Each number is 128 + 24 x the weight over its row's rms, rounded and kept within 0 to 255. Layers, rows and columns count from 0. Numbers have three digits each. The size before them is the row's rms in percent of the matrix's.

# o: layer 7 attention output (transposed), 256x256, rms 0.0538, rows 8-11,72-75,136-139,199-203, columns 128-255
# v: layer 7 attention value, 64x256, rms 0.0582, rows 8-11, columns 128-255
o199 098:161109121134139101136120149088113120114186124139153113143111099130110146137110110112122171134113108127116100115144113102080150154167159189119098103173133125131105142103115112141106115063118134166123125103184131117118154111123152112106124141104140154168103135166168088122191093115102138126149083124143127149111118169107126162094112116120139165121106133142086162156150132123143121152117
v8 100:160099095112153133119110129143113161108092138091122137143155130162146134124122153175098124131124122104137122133155126150148148131131161150116159103122130124123109121148131131127100141177101108160151130120144090129074155135165139154100142121136143102137120119115129139130077106113180148139098143118098130152167121130139157139088171083164104122114095146156145112156105143151107129120123
o8 077:113116088140146146095121121152134158116110151128153156161122137144129164086154166134121106126129099117100154130105117133128161108130146150093169133112110101158131091150092137112161135170122139127136146108149083122079181146143141177122140122090131081165166128144110144106120083103141138124103105111105111118097161146165152123087070080142123132129132141178126124111146099124079132099151
o72 117:130095063118133136123134119172143149108096134099141152145135140131149147088141141139112072117155139100121094140130119133163122145121163152125156100107121126133103105147145135099129149164128131154146123090118100102061128147104128149101132136149133078142141122133120136134096084124146134123108115116124136166125152113174117118100132091163127125142135133160105116171126102134131169093149
o136 108:150087087121139139139139130154132130122107129099139126128134126134132131083158135139125075118165149115106106150090121121139126138114142156111151094139113118132075096177112139095159142148149132140148138080126096112059144148109145138119140140143139093151152128137118151129129068123133130137098115113139125150127150111167125140095102096171130103131130140161117114154131097137125143099146
o200 089:143118072114153144116111144151120141114113129117130150164138138119140143092148144123104076117158121094115118125131113146157135154116166144125177121113110125145117099153136126108136148178108138146162118097128099096063160158119144136091128116149122098134126129123124132129101077116170143122107116119119140163116150106166134101103139114170117109146126134169126100157115119137098155105145
v9 096:106176114086134114106156149120116127121155130125150150108121121110119139153131080122139163144155132135147149110140139158118143129109153148156121113170159122073113086123082090135120128061121158143114135149146129103148125135126100111138102112099118119105200119116167143129142166086163139119130133130121165134145104119097113122110128129135158136117114130118150141132120117148093141153136
o9 076:098180104094105119119138147111107099154161159087166113068086135144106161121114121120120124094137138118153128159112162149114115125093142166138113108172141143104103129146081101105083106116094108120115129121141135098150101126143145159146111123103110121084159143087154156110119129085129117155139138132117116131139101142147132138083158095118136137104144127171130123121121123134120095166143
o73 123:092175092108113136117147143114128106133143158109152143092096117150112127120107093129129129121156142112159138102115166143159170123124118139140154112147133162097111097120094098113134141087117132160098117146149138090130109117077141139165115104130130122131194145109175159101097126116139122119142125138112163115144097105132132089087136138102129129092102121140131122134135123171109102175150
o137 110:104166086113113121101134141110119120130113143102153128085092124149111135117095094151100118135156123103151131117103153141151152108125121149142140120159136164099119098131094100123110137088099132157111135144154142096123106110082148117169124117122101122119179146081171160122101119122144120132141115125112151135147105097138128109063153141116127141101109121165133133135132128166142116170142
o201 089:122175087089133136111162147116139097135149157102149149087102122115103134139120092139115145130152149125128150102124173125141155110127122132135138091162142143106097113118101112136139154075130125141098126125131140102135117127113141147133102128100127126117197148130173158126115125094138131130134129128125137134135119123110138093080132129094132123106110119127134147151155121158099118168159
v10 097:144105141131136156135106140165100096113173134117097128133125136148112089117099075125071099141136104129129088154132147155173115154144110116144153144137126083132106112122134131134156175085167141093185109137120106129123114125111166146102083080104134135153114037153104162113111112101145138129121147149111109117105112108174167124134179142097122148145139115096087125169119147139100152114154
o10 085:139109146129112107148146108180130070094157129128128120160137106120124128129110104113137148164095126117113119128137154194162103157151101135121147142122115113111144115125103126141156128112132152100117102155148170109101167130108156106107097087116140166150099058137095158138126120139134148152141135166095137113145107133131126128145165148087158165144111110084102138135102165104082134106151
o74 117:149126165113146147139138126185096090121163093154118164130133146103115119116095068089101141156111111125112114137125144125184114165137128147122136135147147116111143109119115124141159137103181116061126131089125144126082147157118156135119072107091135135156143042166134169134123104097134140118128153167110136104144113169129163129122188130132155146114117120123096149126132141123103142104125
o138 109:118116169114122153147137115167111076124139109150114182127133126109120120128096083096116145145101129133100097117133163138171104162143140139088141150148152111102134106113122125165151132117163106066150133102132150121093161156141171155112087118106120137140128048150120185137131111117137156117137155153114143097130113162152138126127161137114166149121112134099099164149127150134121141134125
o202 092:120125152126132128140115131186098080105161108149116149131141152131105136108101058105089125154133112122119122135122125147166120172123122142139139132138146114122131106117127118135165146083162133074138125086142144123101139145108160139131097079110116130151145039157133168153124093107158134140119133169098132106145123131136184138131181093127141149095118094118105131136116150119107144105130
v11 101:154174132117132113133169128135161143112102100136113121110120132143132149112118176073102101112148101135087076148146129128152154124104136133163123132139100070107103167127124147097142097152158132118111147120121147126147128136168142106089124094098150149131136178110096142146091111088146133133097152112148131103093092091126140138119165147113192151140124080138140099116139095140130139150151
o11 080:163173105100168104105131124128167098144095135125082080152102139159117090114103172140116124135117114107102126150143087140131159127163149131130123135144112139133121140119142122105157114204179144158141141154139165115090127131139105101091108132096123134091149187127107142129114099092155128098117152123155092108112114117103140145102158130152178145147106117132134094094128104164091144151131
o75 121:165174136085144128121184136149144133132092101100088123117121176114126116109116181110146093159113130147080137151107112127130147110096144152146137118115117133126128151138142126109164124177154129109123129129136161140131154115124119120080099122080163125082139173138077135147124129096143121110118136108142092117123092124094140148142145156165176115144117099143140153174108106136095142134132
o139 104:158186144076160137112165125154146142153117113099082119120128175118131104127110177148134111152102128145080123142144099134114128118114151151138145117140116135118116143149150131130169118182165101127116146128149159127115155113138129101094092119094174128069143183135067124143130115109145125120111137136157091111112089124088132157146124138147182138141115086136155127163104116123095148162133
o203 091:135182128098132108172170125151153140145090122120087127122115163123130129100129179132139084132113131136080113155127092115126154125098153127164126150128102124108109141151127111126143122170148121111116130140144179136132146109141121118096116105118149120084135188124077144126102098098146131110124137107142109080134105091105136147131166146146169117137098107160169116155078089153113131137135